config = dict(
    n_head=5,
    norm_eps=1e-06,
    bias='none',
    init='uniform',
    init_std_qkv=0.0249,
    init_std_o=0.00454,
    optimizer='soap_variant',
    decay_shape='sqrt',
    doc_mask=True,
)
Each number is 500 + 25 x the weight over its row's rms, rounded and kept within 0 to 999. Layers, rows and columns count from 0. Numbers have three digits each. The size before them is the row's rms in percent of the matrix's.

# layer 7 MLP down (transposed), 1920x320, rms 0.0946, rows 763-849, columns 80-159
090:499589531517484501477496528483520510454446523524502484531503482527518476507474460505452466496495457514464507457502529525517476531475523519527522532513489528500542546490496433439500518452475462516495507533528531492500485498506466510498492503
091:523478482534464535514503519515511505481498486502493508530464505557489503484559535506483486472524504457495498498484510457497492499528513452494509523540511522519551526504452495411468497488505522555502465513511498518509524554490491510526501491
095:551489503481516460540441507503497474511507477510483463521491503478567457538467495521551442532495513499476525493491463525514480511505496495510469477513499481540456485490494509516547553524518503523476460481503473481568496496503482481524517478
088:487476503526518511450525516499474534501498479573527446503512501508542518532502515489459542518487486531485529558452500503518467512455473545526564472523476502531507551529505541513545477472465525533545522503491511477519487484464482502503506482
086:561484519531491488458490528566498502475503473518488491509463534533492508500506502444468493537495541488473512508519486525473509498520511481475507449533471538462513518494507539512502498511496529541514505527506504527448510483542504506499543465
088:520500495531508520509560499502503486503510478512498489539500516516500466487468480527473458493538526524502537500512541499517505553506494495500493429537504532471535531503498463491498497505512496500509512493476493516498448522514500504483537516
100:509487522488501469524507506484507485470531507530464448455519434445487592528484489502519473529548461503458505514559517495454512495498448534469488526464482485496508489520482509470531419548489487547514505487480515462482473471478507513501486472
107:545491528469450523509537527505525499479494495529501533487493502481527542504474482508474494493481527539487491505534464469498523503485514489589497504487497514531529490473503466547513469491502527484534472491507456477519489500486500523489474501
107:498519526482520511507482523485546555479496525505464498519500533517478509490515504506447455465502495542519499494514526466498470508530556512490501480527505507452523526503547517494499536470456516491551486512502478527503548467508508499498516520
109:524470521524501509497517510518455561532512505502502558489476535498486516476538518500492507473467454479472512532510511524491512518528494494477512491492500522500487454467491505501508499474499501488478475466536528488481446512546491489500493505
096:457464525490484471516536481557492504485492522496521519514459475469492506527502485532488505461474477554486543561482529506498473532513505504482509520488463478507496507500540512479498502554490500511543503510476540489544480458504490537518509517
104:462525541507474499506475524437536501486477507522531554493544545496507528508515513498487501534518471483478536541538494473460495492492521545505567487508456531476483540481498551526501488516494504506504493481550485500473487506495533475511493489
091:515493471539477514484461509484499532546446509496524483530501499531480493503497504499499484477506463490534489480498468513533502477492480474537466523471493528498522461545514508490488513494483499455477492482535483529468479525464507489502470498
096:513505453467507500506521556521533487519504478474484475507509493484501550507456479489477525494489509479510518492513536482461503494517493501536529476527484495482437529447509485548537466474523461498491523559493521543528495492473504525555501509
097:534520521527495512467467509549509517519505470547469476532486492509465542506498497488515534477514515504475498496483498507488536493527525532512512527524522491517514488510524521482536504467478508549507484449506481520484501485489492485491514515
106:493470481478513492509468472423530463498485467506501495458534532529522516483515500495469520451542512559507542510483520504475513515508512534556504538463506489526505514474495533471526505500515532477531514457506504494501501517478498528527536510
101:467490462537494533509498513522507503477485516496505489512532498531511519534492464520494502478495488499486472480488490478521494493551487485536533492492549454515505496518503522495515518508509496511489495485501498509506480486447540503490504518
097:525542492483479474545474515554515500536531553540497521535484558470480505516504478490476537498499538540501489494483527443546472490485478492515548520512490450505478482543536514497498488538471525516478492506501467472494532498453511472479546513
094:482509483482491553526470545465484499478508461511546505533510543506532481480464489507490482535516502485499538489534557498484495472510466629489471433525480514500522464505519477532493504557468478527480501482517499482506505523501470503521495529
097:482496467465484501513523472503515459497512484514498522479525481483467482455498501482463496545518510513497483514458491492495493504534522468505487513556524493478518520516461484539495472488499494486508468471513496475489508535487496487520512528
083:446474536460482484487477502494510487522474524497540522511506496511489474556483566472541472476461500528526510454484487477526505529511491515488472504472502500517492497511490470502472511476504459512497497547481511484506507543453548524493532509
106:512470523522502518490472493480524466524506501511500465530509479542456497479471492504466527489481547496505490486512477558473525524490502497563450524473484529487517469485477538504486509521463512480499495506475528514532489484515498522515544507
110:523459494458476530555480492489470553480456493530533499466543540502516449463473545460506481494441490496472532478508471510528487559529485492532490522504487500494469572496499475506517475520505481508444500469506472534485505499511552499506493476
105:456542501511509481488487500533527467493508485507522522480492490468504473494517503475493464483495511474513450521504521467467524512471447524508512483491498508485502522481499542442488496512507495484517507528486476555513508510502466522497542488
083:495501518521493540557471485481466519462473516497520523510489512531504564500501479513487529490504477533461513502515460491509462475505491491468485513508490513477501489511520504530458489466475513506484512515484464530481485511499513506497499452
097:488529493499518496480472483512474517511491455512495485526437456508535517496492501496463501453522520540536543454499532501463508525465504509496579482499522456493494510510520525469541483480545461493453546460464497496503505504448511521461489483
109:511494544483490437506520534527466495460498479494521525502477546501469513475518485513473502488505508512521482516480518478542456504489437477537541537499423471478520501512482513492503506485527486516480528534528519477482449516490497502532455512
111:513486471517522483503518515467504462485477532494518522489473499521536484494533518492513527500569493512544501519501487505510486543482554477506522533500494539526479512473468514478499512516470510532499543456501523465532493539491497498533475520
109:489472500497491538520489490442478543493555486507493515488507494483510501474543507510515512508472498494492483516503480503494475497532508483482464443483519537431484486523506515467508560499484494485482488533494472495567494513544474509519511483
092:526473471479483486508488518440500505498454502483520515441516527561522488482484433514505505490495510537469514495483494503499519474492499491488509475499490551458518502517518477489497475490510550510445520488491473496510465501523497504484548468
094:513511465467498467517493508518503476515475495517485460507501528526486531506489473467511501509470485524520486534535484447483498475485495520489526488519475506498503499509497479537488487519491474478440551486489485509466479542500541518504479532
106:523482485502511510513504490485504508494510494543478422460496531490523477562504517534519502510469514524446511524488511517492531494525489517473532515497506503512495525495480505481480496481517496454489545487510511534523518514508478485512493519
115:533557493496543552555473507519484509531502512507451519518481512502509544484490513467504467472535535451495560535506532503503510465507535502510484526531488502441526485549529478527488554502492508499495496514506515507534470507430496509523476463
100:520464516536500489532509486519494494476476550467468519447490477502459506525555524493464493519522460529506511444518493483508465493528498480478531492500484507522441452509471522497496485523479508478488526508546484538486505485460493509487509495
092:494467501495454527536555483512487531508537486471502495492508556515510515478482457521503507506515518493477510519514527503444550540475497522454533525496520504513488510470517492502494501508496497477479507522477532552510492513524510500464445497
109:507492501497457496510448487479517487495505541498490500470512482484553490480515477479528474480528558499507503453490513506484496508482485532463513497525492484477515495477507516504506548514484520500526521494518482512486528486501493516490463521
099:512488531441503489496495506455467503495510486527530511492519465503557535510504512524521515501524531536492516536517528486488473476526473483499467428510529429516526519490491491480514485499511525482507515497487514488468558480520468530483516499
105:514519511461480504497460443478536492497510518540522490504471532504491479509499490490545457468535460493480481491546518500485476494528486490491509525522475522499556488531520498476484548503493499475509522508454458575493453524492506453511473530
104:513476484506519518487511506508526481483545511494492464506483508519518484526510491514529485498451480531541463554478485467485492481513474470544546467490508460487499513511519495512536539529518456499499487496480502515474482535494487535500526482
094:596497531525526500492506534481511470472481549474512507499493484517496498508479469494489517534510524488490484495463514487501499509461488547517560513508449509534487492500490477472467494494489481480559483503478480530456538517488518531488483475
105:457529482474523517505531505507491520481534470493451517482494537503494471484464483515509527460515509529510500477498478515542489508509454481476489521493488530472548469489500504495522487484523516483523540482489458537523483493523507523456470503
097:466470542509465505500506525460532521492526532438488545503513496457472513506519524500498525500515502476468503523463472523498570505431513472450518499489541479483507528475469493514487468492522485522529501506550556514469514472514495515497526515
102:462518505525543498513505456474458467513510542502530487490541500504491473543469470509526498522524491487539462522496486486473492474485489504506479600524536458496485473508474497456526460493488495487472500493480475469519512494557537487499501479
101:483473494514563503510519470514508494471487500545471503491486503478517471507515483492516482447554492473472476465537458505501472537468525433491550518505529529519485529544535519539523523543488501511481510487456545541494472507468525504499520520
102:491432500469523526496507546483539483474484473529476477516488509505484532499500475500481480511507514523521530455477498487496450532456511525513460491517475540500491485504463473493515490478517552565477539534533485470492486493522510513496477529
090:543511486489495502487452506493519507483521538493456498511524471514545519487474508500508495501493531515496476514463524490502466483469484480511517510509491472473476490545524559503540512495475533519533520484479525517519508505506506511500513534
103:500486479511502531516515530534499519487479501486533486494499545514496526517511519515492468480513457553543507481503485509489517492518515522513513515484465448495466537475500465467486521505477483577469516489521450518527504533477479458499494515
110:491476455507497489515520502481458519484521463530466520538518476500469519498482473480495549472481520499466493458529498495567545476496471508522495488484466518493513498553502505519504519491476527487513534490489514543470505484526462461542485530
094:519497499580453486482548485437533512497469494528486499515496529502490529518511505526513477479492452457482475496521540468471534491484519527483473513496498502467494509494522552521506486492521465493484516520505512491459475487531506481506492514
096:475462496519519443534500502505514459515473514490483501476448554544534477498522518501504514512504484460484475479479476472492505489475438515498523499461480512505415457546481502477456494466503490518498504496446533491482529494531458493512511511
116:473535523535505457503505506498503490527464513497483470510520517527503508490489501494485475502520487488522464510512444539509545449562490452538578501439501500513454460472485481528511492520473520493522476465552477491465522501548471510482525547
099:514490539540495477517544481519428522517509512469500575569509493516477542533445456520534444525451482538525517503520472511510495466477443519512510461470500520461484502496434535460452493503513500499519481501526542493528506486509523489484484497
093:519486494518489529457466495495496532521468490485501507497489545539463490478560516473487465496487482525500489531490503470527483521541491476518509518513529518472448492473500491511503492532492484525498493511528492505465512493513530495543481467
092:492486478481500459483505482523457479490477473511474450510556476527507565504532506489506454481552493532522482509498548489484516439531542565455519492509502461506509501543476480462471461481478528489488514521501519480525478530497537498488525488
107:472517473471505468469505522533506534494489505503491470468508547517485511463482511537485458501444511487543510512508503520502491539531486493513555472520494491508520524492455464489533542497499497484539504486525510498506469511459520516523582524
089:547490475498527510530511530485464482460436510467506506482527541547490535542502465530500494532540539513496505512491504462509450547481500451536466517495523511515437467491470489476507473531482495475483465494478479497537489536482511511530499510
102:526421452539511500491505504491511503511521472536492494465495526469489545476460514489531492479485491493494482527541481472466489511505478530497474524547500482508541502495544473528521506497492509489507469521491473476501481469509493487476483526
091:478475519485517508509497471529532501486514503515512507532467471485513504487467503515443524471502518512490500491556514462493514480512520485527499464506498499517472520510488496527486500492501486493478486495501514502513480499488509478498527481
106:501493496455536463455480448477537517516498535536506521504523539503496509528506515491560452467497434517499464495530477504508485499513520426518497515520481463489497506485498487490488552505511504504530502491470513523493498511481490512489457509
101:497489495482539516557455510494487497512539521486497475530472472490454504452510490465484536478518509491468513511514526508505500502556463530503512545471459494501485532477483513481501501490534538500508497474488504506514508507467519498500543493
106:493493508494493493528473461538506509473519561510505484515481504516478500520471480476494483516498465487482485500449532439521479551503521426521496526510524505501459495492449516529476496522507502540525478512500540551489492554500466521509531505
107:532502538527523499489461518490463464506479496528526518513494537471489474515482499476513472535433460483528513501477528501498492468538496536564513554493508503479517504485464525497504492488515585471507518493505507482475464477538502499474471522
105:465468530502499498494554506493484476492481489503481540528500524493497469517489497488484474508521443480490491494525474464491497494544520497530455472506485531502546473522534501489491505513503539551510462498492524519510476483493500495538507469
083:499477518471511504488483555511523471505536496482518499504518497471510475535497488457483511504445540512505525493509515467501506505463440514510529533511487507515526455477525477538511480530524457482451488525508513475499484496496488499488510477
112:522493511500495492463543480521486485505496490554492496507479521470462495512470431519478495553490494471515509480487508497497527510519452500512443495542500487552517502493544507508533561512541513472489517452507521535528490520469556559523507472
097:495499492429523495498496512519501496506542475501513525503476458532519512459547545495507510531509470574514503469482500564518502448478510503513527475482509467521476499504506524477518505494500512563472520509528532472483488507501516506462485554
100:507445483520509487508505486452476476472503483504501500533477540508528520537507482497487482552518507512481483508504472476505517505511485560511519484542552474502534585515514509518503501467450493529501502510531490520471526526480498462476478450
095:534516516514498508510503506535449464524492472484441515494517511528494521514490524499460500499476474503499482542508527507471503497489501472478542482524507484485505537498520522497479480491532498512510496517469535495502511468448508491456520504
091:495527497492503501473505486524512497522489523511489478533506461497502492512483492465498515471517492533529548521474515489461470499537509489457529490482476498502488436495496478512474500459476521557468426468466536531491513498476509514519530512
097:492468509482504478496469526470472522436513498508491487538483456486535492552475459540523491483461517528488490522476539454465486503505463516479462499493451513533549471475529497465531512510458465464560517520451459459478512501500506532540481463
096:504466470485475517523531519514506480470541524491512486506489557483520513522479535510500504522477472493473525547514502497514482505527523449481505458512499515485496495487510486495503493512486566473535515505441458474484529520538515524466543469
104:512508494514531503442494533469479478482503502456498498549517507474491509514533487486492523447494498502538500462532479520519528496512470442551500498506497494462516509447508518488477514504476459487504467537538501492488539516491524529531515521
099:519456485477522475509521508535536466513519508493485521479497538471489516468498529463473530531508485479473458494569504479497531496508516480509507479511509493498511506513499536487563483513498504520509513522457502476486466487511460455527511492
097:548491490560456490503534527499458469493502470536475484506522503511507506500496477483493483499512488501491508490479456487472469519513465477511479482550497494508503488500522528489495499483495523465473477507458496456519508493535548538480518469
091:510447486476545493480471493489537460486478475487464460458494531498474505528464508519534524511509486530482500526494529496460482518514518544492511534451538513509497502471501487520480491522484513493522524484510492501519521495510511486492561503
087:511467509422492500524509503510517514526527500476487466539521539513488454443537501496473519513495483532517462508548499507534514502552502494536513493491504492522518490486493529515492535480451518498502513491487487460492526478510493474499514501
110:472532503539490482489508430508500487481481531496543507465510519508508504513451460537521545495566497511512551528488478474497498537495540510484503504510513488490539441496456557488459513524540476461531485508471490496492487489545527516498541516
113:505469516546498508506500470505538520499467495505535491484496520537483503519497475521493514520475510505496513486494516499504506518492525505487495521443481482537511526518516469487478500472501469498488466501475506501473551439509462453467475510
096:501555485485491478515521503478497517467479515518510463494509446501498500518504491490539528515552528497510500501491473506489490447544490494512505505482436500525510536509532509499523490520448546510502508518501484496510500490494518501533493496
100:520517498515505506473512522491514528478501512474517507465525509468495473490553487471540480495506504450518497498450523506500487519473493521527530494514466485494492520531523545484484545577504470500523515479471501521478508548480553436502503504
109:443530509485512484467526534504453498477498494497477478473505546497486540529506503507497522476482528485471432490508532494483477480516512503537526557523488510479461498514507472527474501554504541457492447556522520508467535493488468520498466513
105:480459523479519483535484483541495489492496509501459503512499493541506468502482499474492521502514510501513520507483503482536511434499500526488462525485513509496477505505512525492504506492520536512506501506479444494507458515482489503507528539
082:560480503447494476460480519481473501455492463488486453468501475554454513528520499490507525492485545499471529479469461496452508492505484622490493504489526520495517498510523498435493487495509478507532515494525506496523474495517517463510523499
084:487523494531502452504513489474484536472528517505538423525519499506492488516453505506523466526478521500485519471499486420498523520501497484491507513485480469518470523516482494462486537512474494521524523545456470489508466516501555483451531536
110:468522493452515468463501482475489512525498497513500471495532472532533512481473477540451502508509447499549508527542451457515459488516497500526555507519516528507512503535510540450470474499482533540500508493511476544525490508478482525417477534
105:499521518472482503501509492497484498509483518439475516493451466486510512568523527434506507461499484545479481486505494513479532485499486493491511487490477527496510493534509471534499517527521507453493538505480495528497535479526507492528475513
091:493473457511503516464489472489519475531456492470480487498519492496524463494462542449547510504474464483505479537496497515480522525517494439500452511505523472472527479470516485504446487508506526502528472532538495523521481496518518484547483526
# layer 7 MLP up, 1920x320, rms 0.141, rows 764-849, columns 80-159
092:473526498498537483496509510486474524519497424487520527507506500503486512475493507485516535496506473494505549505501483500444498494484491526541495497478485523503470474469447522512533499481443521463493467505534523465507524490478512471485492497
103:482509468538491512525515483493455510458491519496504485522519487523474520472538503443493538463508532508484483512514481492509482482535515520470500475491500548484542500507484491493462501482470478514510540512504509420490514500517521515492559516
098:515475532502540523496467479498514484499545497456460489490483486502509482471508520546491511478493476492502474500559491494508465494503536539517515479533495503494488527516455477510484495527505549523501531543515496553481514453505502499492526491
097:494509450495486520489512471492514474507494549466512460483497537519493496490496542482476492490536488481517453493487464488485464491493482535496489489478481518479500508499492476486492513465523497463490528492495497516474506530457512539500476496
084:482524547508496508468481534508519493459525513469518469528497498458488504493517516501510494465487499502467479491498488478489440473446494522507481548486441449545479523467483486529524496509505502466468521496515481474477517504458475537509516467
097:473496544501471535481514502503488484534513495462518467504453463489491475467451506513496482507504518475522545514530499543523513520545496502530475512489518482519495476518486484508464539504511488521472489516490461479503509475510521493447495485
101:514524483493468517497495480516532516492503493527452491541503483506480501486510488490456488446486451534523510537486480519483531514518511485526497526462488497518480480509490520500455548509495529522503528473518495515535504511503493514517495567
100:468493514496477539478480534529506476451488456498487479477495517476521526513515489505458510521485531511491533502505500472502514506462515494523481495499534490501524497504460470459517491513511537506507510469481491504519493452515487524494509467
100:496489522522531518509476469462545547472474502504517527455535510466521504478523505511486504499487470506506523527476446448513479469487507458515511506519510507503515505527471522481536462469505504474518534522502532560489500509528506478501513495
104:498503454520482508458504487469462504522505480509494526468513497487493514486513511522553543603492517464499468479502492479547519474508500487491481483467478509507500517533472560489459450528493502490520563501528493510525484532524521506524502513
104:506533501497486525484463497530471453517494521456494492491501494532528489549514546474501530522506498508515497518523461513491529532485482542526519462505452479496535536487479501502492470534504518467464430512485488498485449465499555519499472499
098:498492525500491486514549466473470553535519501491486529491543482514576488505507501545510490521563544482530456472518510540507506500467495501474499491516510514494542493458495476507506534501491511536513484507433524462482470553483509472485543498
102:535500507516507520477471492518476487504506490505477482560535505490511494484544522478486500510504529480507485473507465539493444480484501541507493533493470468528543494465510480485471486499495544495483486508540493472488437498471492461461473519
101:497512488528523538462528484506526484444528491469475505529500543537511468514517517505470490492538484451508513508486463528498502534523491505485524497507494490507542470514463471525471491491499503567525470517452479519482469521528480478561496508
100:502470501495503476485479499459517538527514537531490503505494480537499528494506486513472451486457458496461457459502526488504508511507495550551519515531464470474555490422453521535539524500486518532482519491499475512488495505543454515500529505
102:464507485463466479497539455508487483519487522546472488470521467509484497508511465450447498462495498489511499495465520506498463490512520504500530475474499486534468501486488430486496502468506502519484478468468497519449516513503482486520497503
103:530500485531489491530490510479534539514536541489502500519502493527473510488541512538534549525495497487524551513505487438521527497473482481524514506495481490502523445524543507525519492504465493503498517472470515499546500527476484472517512532
084:515499510465494511485462478532517532525482509528456503502448495531470486480515561508511510518496461516542471473474475500483538484480533530501551497483501483470476493511496484478516491464582495473472503496512492462469445474508534486510541501
095:488466502521508503514533444495473509497528480549500482484465503508514492478481478476500438532516455500475459517526495540492464480474540475473491498519515458491490523528476481530535515518475499518495511527509491588469530550499526530483507472
078:538466476547544532481514484506500509480521517502502523478490495461505481446513442530512534569520502508453491453531539536471501467460497502529482526507521513514508503504480524516522501530534488491499510458505526480475514487504463469481505562
105:525456502525471492518517482452560527505520466546509524522532500502500478489518536489474484450549509503480478506488520552508502524496505543535471543518506495474534495481490490505498515503508521484470545484486508544509516476496490516537562521
107:482472480476511555475480498520518492461501503506488537473546519471491493542498544489493487517514466501526492479515521488480470491557523518529513520465521492489517516486546475462484508515518498531504509517556487465479507519482541522501478512
097:517487461509555487505506484503496519486528511482495516519478487514475505530507493491479518493503541501498504507537528504534519523506514519494499476522526509496483506489485490543498489518475472440485497471522552493519478530533474542527470473
092:504532475455510494480514500473512495506545477497487506523517464480527486501504504482510474529481524505491475541510515491485459465481501533500487505518485494518468454515489542462495496497512450475511449522482560499499485477511555491468512482
093:509504499483504571496465525501479495543509524492521502507494491454501501504509508474481498510491508522503499485492471466498491539530503520558506452489487516492524492476448509514483543486469459532498514474532477458505494516473439473510474515
108:516542545468517519485479500488493493500555513509502466528491488498481454489547505519463523493508504513539500447492462480517502512502470465488526483505445496501490498492455473514494488495470547521493492504546551509484476536527515502566476482
101:481510434531543521504510450500508510489512504475513494490495488514476446510483524510517532454547488506513536533507505498530491505515522516528527515519484487528519479487504476453489526517508489544479510480518530542521500524483514487475499502
109:474515485474489533502488527440507451490506477521481514520470486523519516503517545509477538550493504485512483486505505471539517468494530514469483488519471506498495515496525491506552527529474510522501490504537500488455489516467513482512474490
096:510477511463438472509496458467487475490500498518532544527525509516496537488485510480484475527509541500496469521467473528530511488514512540455520487527452518479501548527504532516504524509511478539486522517499479524520467502537508507534514507
100:498504527514490514489433510569494510531535514484522496458500515500459472504522485476487555490482476478498454492509446499505478509487475484526506550524487511497512499515520517517505471533498501496512498508485502501489472502449515558498547476
100:495469466492498518513478515471465512466520481481458475517512509502448484516503505509479477514503480523486488542462522513548488478533523514490517476498576515562493515509501482453447534472520481517474487517473453494524519478486485478535460475
107:516526495507533521537509459539474510534472511483479450488500478524501541487515508478467510514504521507535509507536537548525527520531538511487516460491493475497488507534510504484488518518493487503486520478526526517519477512515486485545458451
107:502490451541498527499481499489486508488506493447542488517473511508471484503473526509551464485496514463512539550510503498528487522492542520479477476442528484448468488443475537478522556512528523511492526476484488476521469557493477458483474521
104:530487502487526492496476515514523494522487492535540473540477517470484491547513540499514469484502488488500501478480496507527454498514556480476514475465474470501518485481481507476524504541524528498524469468494502478453541498500530491507573510
101:548513518509526481485534460498475522528458514496476487478512499485547490500491481539502495518450489481515483482496531497508485459504498469512530523522510522505462455474497498466464530497471487476536524505473489486495480569525491479491515475
095:502506503480525538518498546510488496502512468501501463497473515534475501503518477513489516510492514478471473445535478538527502501516492497480502497451500500523485484541509499493422505561460470527499461505527474535479505494463499512489509479
099:485489566511480508488473482450490463515542485483505462479457535520471485495495522472507477509543531522501483547517541482487491457530496554519501522501511491499495527503464490544497519496510493494495502502487526518497537480492534486509505452
104:483554462456485495510519514494503489500518499503498503514515518494501477490455525514508484507470501513453481468504468524488529435452466477518491520475447495469492480491465515507481439501538506510531516492517539482494506513511514513505476520
100:469502450524533507519544515529524490495533528494522497467494488502490489508487514507487495488496485499472479501544456450505520545480516471528514485487546533481497498483485500450444510482516527513500468480485556525482520498481514517492536489
104:469494544535529531511461506507467523472506491507502529529528473483512490511554499478531499495513535504514539502520536517504504493454506507522518513446512479536503507479506477483546508515499499496505509477557475504484515495493538509481492449
097:504474525483535500484504480481507504549529509502476476528496513522513496499499516452499507517481506532508493482481473545493487502506539511499505453525488497492514476508496510530491523511504495515525478510488499503510511481524545506521469472
104:502478504521492463504527492500506514517519512512547540511573502514484507482453511485523502503497466513529486474547511467554492447537502479476522506511506517451494502489502498467517472478515458527503485469477481484553484490519490486530464510
104:492477515493502478488496482513465545523483520483507470528512435487500509471475506532501530548535531529503466482512474450554542513504521494467476494468506518504547505489525459532510493480465471469496527495505488494490514488467500465491450516
099:470514505466491514534457504517527488453485463498526527508486499473500506477510514470484496504526449474504500485494542480514506478493503452512506485499497445509502516504491488514505544504494457542496478481491509495479485489524475543506564507
096:482508495501497507504526482476502521558520500469535526499489485498511493498497479439505472501534505459530470504491504479495537497533481519496515492495501506539469508521482486489477564523473489510556526533505503509477500543507506519515470523
102:497502513489504484470514478499513466490511458487510513478511491462527511496549502485506497472497446544529434527520464516491503487516521536495507513451545453546496526457519491484469529532502525493528520515494517473495485517493530487477544442
102:501494482519501466528502485473469519511522483515452554560474471522486509482493493520493480485502497477490487484533519533516495486432484514532508525527477495509485476547511526528485442508527466464499482518465534496474479499496482463527465503
095:513482527495485506464486521488548492498475497506521514493522475495524508450475503538476514525534478478469547473488523487515485507508476508512517510482547499526551492525469498512496512563456494536484457565487505497507472461506527541473479483
100:540506435482459554485497504463466477535491513528478540554507452499516519500494510541459481555494556509503483503542465514521490501507512469498513489447497545518486485524498522512476508459474503504541504494509509462483528504536508486516474485
107:481536486497474497520480490449505493499472512511490485494531496519503512471494484491466520487538480520503494463530507537540541519481486519501495474538512487525467470547529501524481481486515504509496489477499469525477547507447509484463484527
100:480512491493473489493523499478456503462523507485497512526500503480460519472488549446516507533460503486487471535497465513507468550509510532501468529574495493517491457506476522531513457491527502535491493510553508475536493518470555457491528501
092:529483518478529516532544495502518509468481534497498466469508542441499471487538532501470480511509497509486516490521481506449495487440505510508517459484472491455512483491535529554499508544502545474509466476507479518476512538523471508499496499
088:505535494488527524490477504461500483479534492497496535531484504496459489512487474473553528476497488475530489507526505538484496543522514511530532493431496531478494486407501485529540517480507481518479509512503477515514495478497475528503444518
107:474465473522488532536471520500497497486521558492512503483498470442503457466491531537512519532502532487466499495471536544488531519500485474473509471476528450474504489531471488502488474514527514491443494504482530538479482515489516477482512526
098:532524529515466562500502484486559496529536504485502484493516510477513508468522505451510537470497500523508533516558530490483503463502514443497536503515516504497495522472492510519530540517546514538507468478485493501505516492544480484513544453
099:518478479494531469498481520484517555495512516491504513501461489514493494456505478506487487522462477477460497527488498479490519480505550550538492473462475512552469482539475528488510498464489560541488479545550512507534488483525484507498484474
091:487552502465486527506454481455483494490496493490499514502511540484502546535490534528507510499474499461522512483461483513501512530481474501497543485495492510536516486498481500484503433488545492474480520522506508474557493525525525506488483497
103:528514484485513488477478465503506519494471493476517454502464513547509518531471489494574494465464464503503475487513468529511523494531482512508513480517516444484529486551513526490530517551525535536491470508503526505494491489452509487489473472
101:522555512494483486506459463516492520509478493493518519496569529516513536464494482470490515520494459499466531514505508499559505528491482530491469484510465481488430506486545494496498492524479518554482492475510495488498536531538508507453505519
102:488491512539512512478498514477503452508481535475479490485507513535489505491482512502492528473501491514526525464524459482495479457534509545461470471496529520509489515518528502486493521533491520483466473500500546517486489491518515513479487504
102:462497514510485511501481522470504504492517523500474469483491513525486492487490512489487493512476527487489501499458479478485511475527507478503478504510523490501464474500516502516537504498484518473496504500463494510510448509501521496476487488
099:465481502477486512519491493526464500536503451459436512518525515528496455487499504521493516527495515502476513480505523545511467449527543511491484501505507492531488544558518477479478507495534500447451544488511510502507524500486552494490509488
085:504502468557505503487460532498468540452526483516431516505470527504487495467464503513495483503496486522481515497506466514510508488511501579492484462480546483499472557477533528481498521505465494531530517496541477466470487500518542536478477484
101:491523532489508536501505477498502496522511515536537531577512530527518489524487501523516498487476466501486502446488477489506530477513474488550486485511512468544520505523481503538509536467495526488498506457511479540497482482486530487501500444
099:461512494477511469477496461510492536492515509497519504489508490496478500506467461482473544487461476508525509530482463502501523518446503516514480485454436498542518509501452500502513515511517493518481452498485530465524492491535493512498476473
105:507493509521512486508528461468494503471530461510457491505505534487513488507521484486476492564474507505494477507494506508507484519509509505510479491467465499478466489549524527484488486528535496446462444445530463467495513460520469474519514479
087:519497531489533488500494486499503493479489476501486492517500468488529511505515501475526547527481520526462529496461459492526496475498539454501494500508479543526461546507479481528480550477513497505502490475495495514461501486499489507492455508
103:527490486507514495523478479553558481492525495470478499425491517475540511508504457521473507495460512517531522489542449522504505506486472517535504470488501479523455478497489528513507508486509519469465526519521509467528501544542526551518508547
098:502489566453506488462456562500486522510503498539547547496507511516479526554467514556492487510531514506508469504502493524532493523508537521506518561471493448524525476492441510505510514548482478481514513485446501518440465507491467504467535517
107:512524479474515536477509472507536489477542478461543512510459539493513477491480484467481542449528516501479518517504495452473494506506510453478450508539542481490518528514506476510489477478496505511481534470487463479523533483504493565510473517
105:510520539461509533493499541460496498488526499484484508512511478521504533506512523521511555514529557491496502506471502497516505522515474530527586508486490478504465513508482518523472505526494495462521478486487525501511522500482558492545506526
101:517551501532490530508465475519575524463504501501541491479532495480485495535497461476531547517465494482527471501501504469548491528499498409509518515495505513502519497506485505525509478494516544526461504484529491477535535473458497542527470497
098:508503486511495528483497455481498518492478501512534454507471493512525516480509480515532522477464501474489518475451496472501550488508516518505524520545455474495481463504523490512521512484489500513536463502514494524550499477443518457516521530
097:468491502485536543511466476510528495543500522471514503490513545454490491519483486510561496465539489523522493489506522496490504464506485568513549463518484471529526508491532481489497507529503511493534488508486551495523475487510539483505506513
094:470532493522522518508519474485500525477504509491511544490489477460492521533490473498479461454461480462508502537447523477512471485463559513500493498457522472484495502490488498459493476506517529508512473511506539529480481522495505495481531493
108:481484503517521485551478457499512532475497491523538527500510503495495507477492531553526532473498481501511526488517538470479463546494510503508466493465497509497468506484533538465483497536483491513512461508513498494485509478539509457540475522
105:499522455496510498506480506469477498468463500496517496527485516510522482486482501524527498484494522499487502473556513532483494495490503516494504517514490511445519524439496532522463498508532503505562479506477516500481512517494467542516510538
093:462457487519485488471526484512489489477502483489479455547508480506484513469499533483514489528505478497476559488530491486501462459534482535517495468484496497527533489502506473485506514521481509504507519490521510515507528540498477583510500529
096:486535498458451498477474519528489522499503474502522490487518497545477513444523518518497510483456511494513505507518480483541436507488488474512488505468507510482474441510511496494532504497486464526492518496536514493481519532493515502464489499
103:517568473558493482469526516507539524484537486453495497499482506502509490488489493485509534506510448463502497493461534513510529456483542533514579471499512479542516472490481471446455512553481539521476497497534511514513522505501527470540519480
106:454481529494505518499482493516506498468533479453495497469457499476548486476449533509526517490487501489517508465518489470512544466495551543503515507522559503487490547527512500527505497527486534493519479478523487512455512502488481521474485477
094:497482488484493482474526493450509487496474492487476506477529480534505507450518507496492521508547475501512480535498479507509513494509508534501531531505505482519458541455488521509477536504512498546505469518525506560463477495510502527503534527
089:474487464541462518471534505514444536456510549519515507480500437522514499493494471571497497473531491497489487531522501530473530507477512509513462502426467518496496466528503527494456458494487479504485510504468475530485494518489480492501505516
097:496522530494474487455514478517516501505535502473472522462489487538488464466492464464513478483478485527501495478487513488516513483452446485443490514512471464483509504461494457541493493484496507510500468516523476518549501494522507522478446462
100:464465477472531504508487488500458519478496486484501534511483502464498479463523544523540500477522511507519502461530485553478506517501486531520519511541498442522507465506540520475476506494504492472482523498458499498496526493465519509522473496
087:478492502447485490508477517506463529478513534552494486511514522532445502487562499475504498484521478493507511546463502476478465510467465487499560482501508460513536500439486493513496502519504446494487514508489498478460493499464468515488518529